Weights of a small GPT-style language model, trained from scratch on English Wikipedia: normalized queries and keys, 2958 steps.
Each number is 500 + 40 x the weight over its row's rms, rounded and kept within 0 to 999. Layers, rows and columns count from 0. Numbers have three digits each. The size before them is the row's rms in percent of the matrix's.

# gate: layer 7 MLP gate, 704x256, rms 0.0903, rows 143-159, columns 128-255
# up: layer 7 MLP up, 704x256, rms 0.0938, rows 143-158, columns 128-255
# down: layer 7 MLP down (transposed), 704x256, rms 0.0895, rows 143-158, columns 128-255
gate143 091:433501486499508492523606557486537460567560560481445423464464503593435528546507462464549505486500508601443415416440472483567497516487522516495468549523484570510477516528506475516505438546504604506491535491523486523513476483501439490576485537537486560494405532480569549477522492522485441484499533517501564527492502568447418531545530419478519524484468457464427489524484546514479487489540
up143 097:496493473532522426571534590487481498510553427547507493514501516514378452433479467530493502486566451484392479468536554527431434467429474501488521534545400516482455521529511551522515566582510463469514479442486507548482522532589400538479493488551520518512455486497507517498447523528563545554538453513533547550522459534540481474505508487526581493456394463452504522434506450568476486551471
down143 098:437521514531543529455532466408523558485453506455493480441486539488515485503537535473511533413549450547489538466522467571439549475506511567539548512449558501507501496487519568519512550454549479452467564565535511604452539422490557548480558532489415536505443514521554524485537514524454510449573461537453495482500518603516509601471482538412501455518539523521467533526525519508503543455492
gate144 095:590494608491500476539485544521418502475521493500483436498491513555513502468582501503405534503463446592484526466492475492455384496495497505522515495507484516374477497456510521482452435446537520549546506568474511490508458494539456528509478459512522532485555497516550454502497483465510504507531505542566479435550448540522501509482491471582408495504537505530479500522473526505383531523565
up144 092:513457532553512513550481504522473548437529452487475521542533499552508507519462525492496550585537476476532491504431471559480474494397530468546419537506543501489486439562586484507470565479475516472516422526435491517501531429506387524513524509457541454438467542611478469528483523532476446425513538543486490519512504488511509545497489495466550560464568463536561496493507495440476534493564
down144 096:507428605490441488480527488504521494546477549517514450483518530513496483516540558521570516467499500481429518448558528419564517500519545514510483530469512514605490531464508473524562515453455575446439494508495499486497491521473498458453462553490454496541428544454496497454522459455513586571507522440489499483453503554469587480521528506608444517487437516465548470476482458499534527490468
gate145 100:612481571473484510501545490551516511471508452506506487470491479523532417516506515470541486533433498465461513425597434507491503470514540478459473486450514539493481517545475497481538526463466510463547507474511488521498532532418491459503532462542517454563507488488503498489476531396485456525442518542574533517567555435464535546540517548592456474545553579550508502446568563495592507473482
up145 098:516564530483485508499463540583504533509470495556516502507519400491434465464479496463517497506512513496524536545489507440476507531531538497505440460470553553514503465516509456454496452480510419463449508515487440487550537541503430565471563467473441480588521521437497483541451478455472529421515547483456484513513486510448559403509474499458528481474530477538490549537513421529470538482468
down145 101:527513558524525491512509490448506459444500491460468523488516488576494464568561493498486432451500526524502439462484519560531425443421574543364493476439459536461557525442513513551496479529463511427498464583512579473491453462522485489449522472525505515483556471516488541482524455482536493505477528524508562456445484566544470489518490561461432485537497502483469444467507543460497495541538
gate146 102:529451523602479459486558530438517554529477500546450510463484523488483459445396465543452502460513443507420521592593492501501475488522472449492446399548512441485460502475510475482538448450511492464420475539547457492408457495469428525430539509470563462448529410553497478452567556505547514539486457483495468458491533479496512488506550558478542477518563572495497503469473512505496489486619
up146 093:516545571440491513486539479513515539488510518462429410423456593561530510484431427528445551584506539503528483621511531525511476480545423553450468493593478513477504504449491538469530539468567515500529529491477564461486469477473526455482528465465460502470534476498488511573557602508513500526489452485452462563528413496505510525576514473539483502484490529503408565498534591498488485441502
down146 096:503509482509486491519425480502513498439481474506568500604564443535462534560538499527552491473591488446533484457436481475537541545421476482487544506387520553514534441565518515526466486511451474513580500452533558542489514565524523477521543592518554498529539534495481515502416450490516446482545473492490509487507509537462475513514513485501430455494557426557506533484470437511502516590433
gate147 104:485503464535520450587473535504474455483496477546539457601566477524473517541502453524494568581478509525513506519515471498490511556472396470451494475418491590449566557579533550509529528463476500532491494510493508514508503482558515530541514542450593462501487546547481463474478480484497465417562522522443539490498510500520490409463473494539495520548507504439497505632507488456493541517476
up147 096:481530520505487438520493519491497532521503471547559562539516549476550497546540503549540473488536465530488501454528555547488483442463462531489553505525533464511589463509392474565471501539532552510477522540545584509460459571520518480521547478460458516563466481495476492516474578450451551488523499472499437450528458487470451482534544530482548543420549497527589568467481462463517514569477
down147 097:482467552493547489525584454448550452536540547470540444475512516451511455520381509493445557491452551515492516494407490516521505523469461510537515533525543495562500518462553530466466413515414441453452537478554486486546528467447473494558537461481433489512550495496514493498543501503453472466535453506524482552497543515448525489450487433510535509494486474519495491460535505498480507438452
gate148 099:461471531562454539477554498508621547517483485445488495499486574468454590544506455592547498540541522467514527472535453518490472473459459494501488536452483497503486549526523521446508511477421468442490528457467526489502531509420514470497504500518467479575507493481454489510583499533537491520453461488519464536493465501471528480474549534555447507526481474437488481581568519531596531448508
up148 102:509484437501489555466495469559427497499480544538470472521506457592536433485500427441566524458524508521476479532518519496491516503480446459502440542473468558464427410497529538462514481526499520473457548570490483522500516592540403461562488458446520500526623517508478561482530488454454502475448514575505466578470517487543482534478469535468617501456497521503576458491566568476464442498546
down148 100:513487485487472527473517473501484582548508433429471500462492498398519444477535498470462492473557513513581526487550514453544522490564499497492482453485529518521519541505523515516511458583453509575541534498517497516464546445465565516504540543575543511539540437495454477520472498456488423540410361463547520436485493549495511522501456543506454522486551518455575517472530464545503540459501
gate149 103:474457506546420483447497472523488506547469423514512510493553485488489476515537503547521500480542509523476608558532531484425520523498510479523446468437462466527498497535553483519421514513530576493441492479473566528495508490492472524569508496464490506553537543466469441541391480500535523494481503403519513565464474536510510440596509472519526435481588468588543592493471513464497461423492
up149 104:518561447505474484485472531424527455493564479581502467485540504441520478434433526583540463476503496449537532514437550447477525477522462500567494447604467438472469471477522498519476441549484503471505536549471492465500446452514539480519513476458389476484523511524438458513481480469538521514553454479489539553553507422512546571529453527408468472417510480457487450374469516432469546467542
down149 108:477459540475552466511542452478458510523509458526536461491429502458621500573506502441511501514604469564518443532517549537516498524545442502589554462555520503392471522473481531487551463587502490481500477516468458474540523472427535546432456532447420498501462515529498533483477446453495547485462433533564450465418476520538500541511481426466536514482523504468505470435461533442507514461565
gate150 100:458491477480475524508520591486531522546469569552561507497552466507493538555571488543533405471498524419461514484407560477508509531490487459508515475525517512504445523478455427418548557475516446468514459467520475497503512503573471490487478550492534501533566563426449484526439474405516508512526534410523538496492536517453442518517475459535493499512524485458500561497543521450490500519442
up150 099:480515502472531415474507511440452548454503482522494472483449519518452506524528451472491531524538479460512567528454481478531475526505582453452381525437454466541475569540494472453452488531468465490536508475563444471484504553543488483425508447542527425543525482529503405465498611502557539452581496467566519528493483497498562536512492529525520527518505479495525503552485570474492517430478
down150 099:477437465536481429478535495491559503471495456518465425508458487543477452546509448521486462499426573521567454504524468470387443539570508532434502485537520539448509553561535508532508542541491530573550499480396408517510513423485523472449586524550492458521501490537515556541526446571578466559510519471434544509511458482472516544537472463459583429467551470499502483539571512502480455459481
gate151 101:447467487528490507489522433460508477536567521501423500522465432551423492504505530539486470565445549476515453425511447492541515476492522452461497510504554486505456471406494536529473437425492509565598449520482529475488469452540530565515520452466525516515447554560508495487506495457533538515524602453468511494498548477497485446537491526482509547542578529567462535542507487478518488538509
up151 102:506590548531489551508496462476515553529450498472440485464509465494528492489508491435445491510514522564492458475517526537478444525552490454538465523469509533466474454495485605505487544481497494518456486411598439472505550491464500458492458484462509529564482464444528500535515504537470539423498431499551500522478479425548491570478502565555486502443501510473498534517419516447507522513503
down151 105:520470502526508471552521496519492513471463460529532490469478542473532458519456449490516476527518427558512509431456539518480459432481523456496509563548526524411516550511513481536518528546539458433466509531567517522442496432532554494491490453519511477482538499453509499473569577531516471487533537460517507544510479524486482452446434529502526456520505520509486516539478498518460500469532
gate152 099:517451438540404471427500513382495509460500572478490557496490507468496492479451464520454468536454455544495477515493499482548478467600530542489453441524463510463486517526478444440522474467528541533488522535428467511470469484486499559459532491478491499408488493583534477551422530502440484488450479492566451401521555526474518488509448505517445513488549500507519530462504385469479521454495
up152 103:522458520485458463509554477562543494462507440538470474506457564489550505515536523469500559484495447407475514480421562450447544494463440537482451483467512459464420478471567504567480450547490519442488511481529545466518541508438489462510455493459488442473472478461499488453437571437456470584556493425461507541476415517493551585457514473498518521476511481472468508434550409495481370495474
down152 102:472464511537509572457593525551513466510483517453399488561474530450492559502483513509432484548485454441510474514533507412527489462488517506512533508546443449535558463466500459492471471504519441438497501483477476509525525528524506489410506502408473537442460492478456493468528480563515576522462535468474507497550498546462457521470418483469454463517544583464594464461581521578433505529535
gate153 097:495530520476447511594540502439591489488585455533506463488470465497510591436446521510481522486469482520533497511441522486437521407518527489551479528484560501501443447519529511545465494485500467445491484514517564480492535479520533452532535485454516458556470524551455446526582453576532577461538515485564476482572475512495541497498423445523523487581483450523489526503492501546512514506517
up153 101:499465434526453472506426481485428513464445592534464543562563468530439499538493464477532512498532474483470476504471515555515448550489509550460506491476533501521530432523466511501573441505406494493508454529479443463523529468507511548545462524499522483482463570546454544565494510532502493483484484532530468552441479461559540469561496564541563564465565461477481441490459517554589499429530
down153 097:462567549494463438537527474520516473447565451566472518444496494521473513488459520475538555445432497467470607589545458502560508467476508473564469556523521489468497533515477483435515466486471470588566568539545506461568498545549543476427455440477518446546455470501473440469537485579486527480512500515584518492499451476495555567548485455532500616511488522462551562530558533452486499445576
gate154 103:470494533472490450463575503468508468435516447440504552492496474515474506514426516416567532539475548480476460515486509536590527443580484425451511575428461513443494511577493545538468597460435477534480454467527402482597521520522582490529479494506510577432446483427521473621474409466475513457509515463465521479480528509480515533510489513508488492506528459497523518441440566423463473510485
up154 103:474462473528461509506452489470547497513513405472476519530522492501528458530501463468550515483513454578448474545466456511469535522499471473591434593556523460503490466521543493470512509541518451509543495393438582481573547466425531506531495499515493556460471559470501492442526503572437508494539536480403437509465522513501477466524393526553522514420540530542526480464422449506494474501502
down154 102:452504483483584527524550450462504510527529522475457467447544493482513567457496465473400527550427496578525518435507532461483536482519562516591526504535481439481464569462434501436560466469564485459461488503520574503393480499513532528492473497510533540517551509550517525442537528411506599550546478544463561451445462498517480486544559540485519525476512532529453466528496409505498568454446
gate155 082:552511460514505524486521489404507478504517509492513527479476527528470484541539529508517447499531556461406470457541512511520545357417479513543510505497443597472521585540475588466546510533494518470495539508477500526429503439491502498515489435508412508501484426505524462562471538462497497477464557479560524523521484495452436564552481432505471499523578407467520528419495473486450435535446
up155 090:502472506543529527490557425577435505530479585476505494545521454516470456467412467568517489591505548548518525514414482513523442612463496464455476467555476488560617485455458495525526429531454473511498399506510425472554469493480501464529518493460542569492466513511512474547498439502540530480553540451516454524516559548573552441438474481485538489476540435531554557526431436479514520465535
down155 094:532559497518440484516537505483515489448466460501489498484436501543503461527506468518578487518487510458425472510480503529495496442474506544529448453474451546571491608517468535430584470539506454501563594565515509564407491478513530531509487540488503497505465408523523478533455488410520559511460481489530490500477507497476477507529468444461532524532549437443510540478502470413459406536446
gate156 096:459555534528464494474481505458486510475480530536567568444486477552476483577510496525453451548540501525467500495504484498492537446489508463441540536489505506560557490480486445458526550515417512444526538465467540545500494520429536442529512471484576502513530519483568490465523556497441528536499448548481503450505476451466528550488496478518496522500491566511501550501527469423508505535482
up156 099:462578547509448539581498455524417489464511519442461433449496529453489489515534517544531455556523492482554454600521525443506495525525450551521503448453490506510499433515462470533508504465573441542518539488516511534498542526469409433504469473492478544477496429426544430480535533587514541570474503499485484469551536494492555503510473502500433429512468499484495509508467498561458491542445
down156 099:543494450470517448421488534549464491552503460577540398488513514536448499480462496517475521462556498471431482474553496498454447491453549419597564483463456454456523471447520472446537531473455514471455561467439470515492458496529524472520435500478526516567473431446488482586448544530464500422499480469540488537484491601528507548489468476512516439532516479497575475448465419485512473529519
gate157 102:460552465614559553511554516574524443507503530519505545445506500505473494517404475488525547497548478503482460557412527496528548572505499493553503488494466513421548447445551574554491492470512531464502502496496536531448517462467496494488545564452514530465497495550564508530550539548513462489477565459538491536529448436478557538488516436449486477481524488494535538476501440578462484455479
up157 103:434496482546447509464530484538462501497536472523559545478522531514492479462456573592499442456464428588428501532492531512473514542449557479557511561544516488454533489471544548563483507540424514442497503507389533518555482609469488464519574514538460546512486461571459456474499547467485509489482529505497573509504511470503513584459516558528467498468514508486562447521496477569443504550487
down157 103:498543511471496501510450459506452467499439472569511459497522573478502525550510515505501588535530506496517490488511421540473494516542407521484514542601494603529488527499531512511471531487498498535488540459560429537490481533502529487435536493474483536479429502499498487549543485477549457464459514442537525423489565515533478494486516568501521506506427474524481530472453532525539449542514
gate158 097:561537583498472449457540542502498554479517547504531459577485492502562459443525487540517477513513471454524466444593518433530460541427499523494542539542514498495522487473513457550493442427485435538510480446564424485528547451522423479559533506489491468507413532501430515539529429475491508494438446515453526506518535474555502458458524546537492518413532584488518438522519538473505493476538
up158 098:500488509551459494503491501501548444440541536499440448559443493506482467576532428464534551495498473555448508549497459501447528518526479523434402482567460461485482463504449585485501494477401548402488497487556505440523501495484563479484525476444485510490530538560529457523504484423545584558471477504563528613489485530500477488568501464478490469492536471468455472544524506516494479486507
down158 100:500549543541474577539475451524483478528525479452501515491490551557467493476455474495478432494492528476474575480544501538469494505484432545453534428495484538544441571439505455543533448514500468467509442537508468465447518520470458480462499458525497519519433484431517475454484438523474542538480502535524432503450558512438510474467461416440479531434510517459499651507452475416468460554513
gate159 092:473441510436437534534544517524508509498582488424511460487582476480460588535560508555459530519494452513484419571530513450425468564554484499471504479385507537499482451482474488506465535484511497491443536466496457451470528485552498454488446489533506453452561470489513528471491499536519482605513483544498453450520532491518589474531432481457530530468531500531498526464551532555450498470493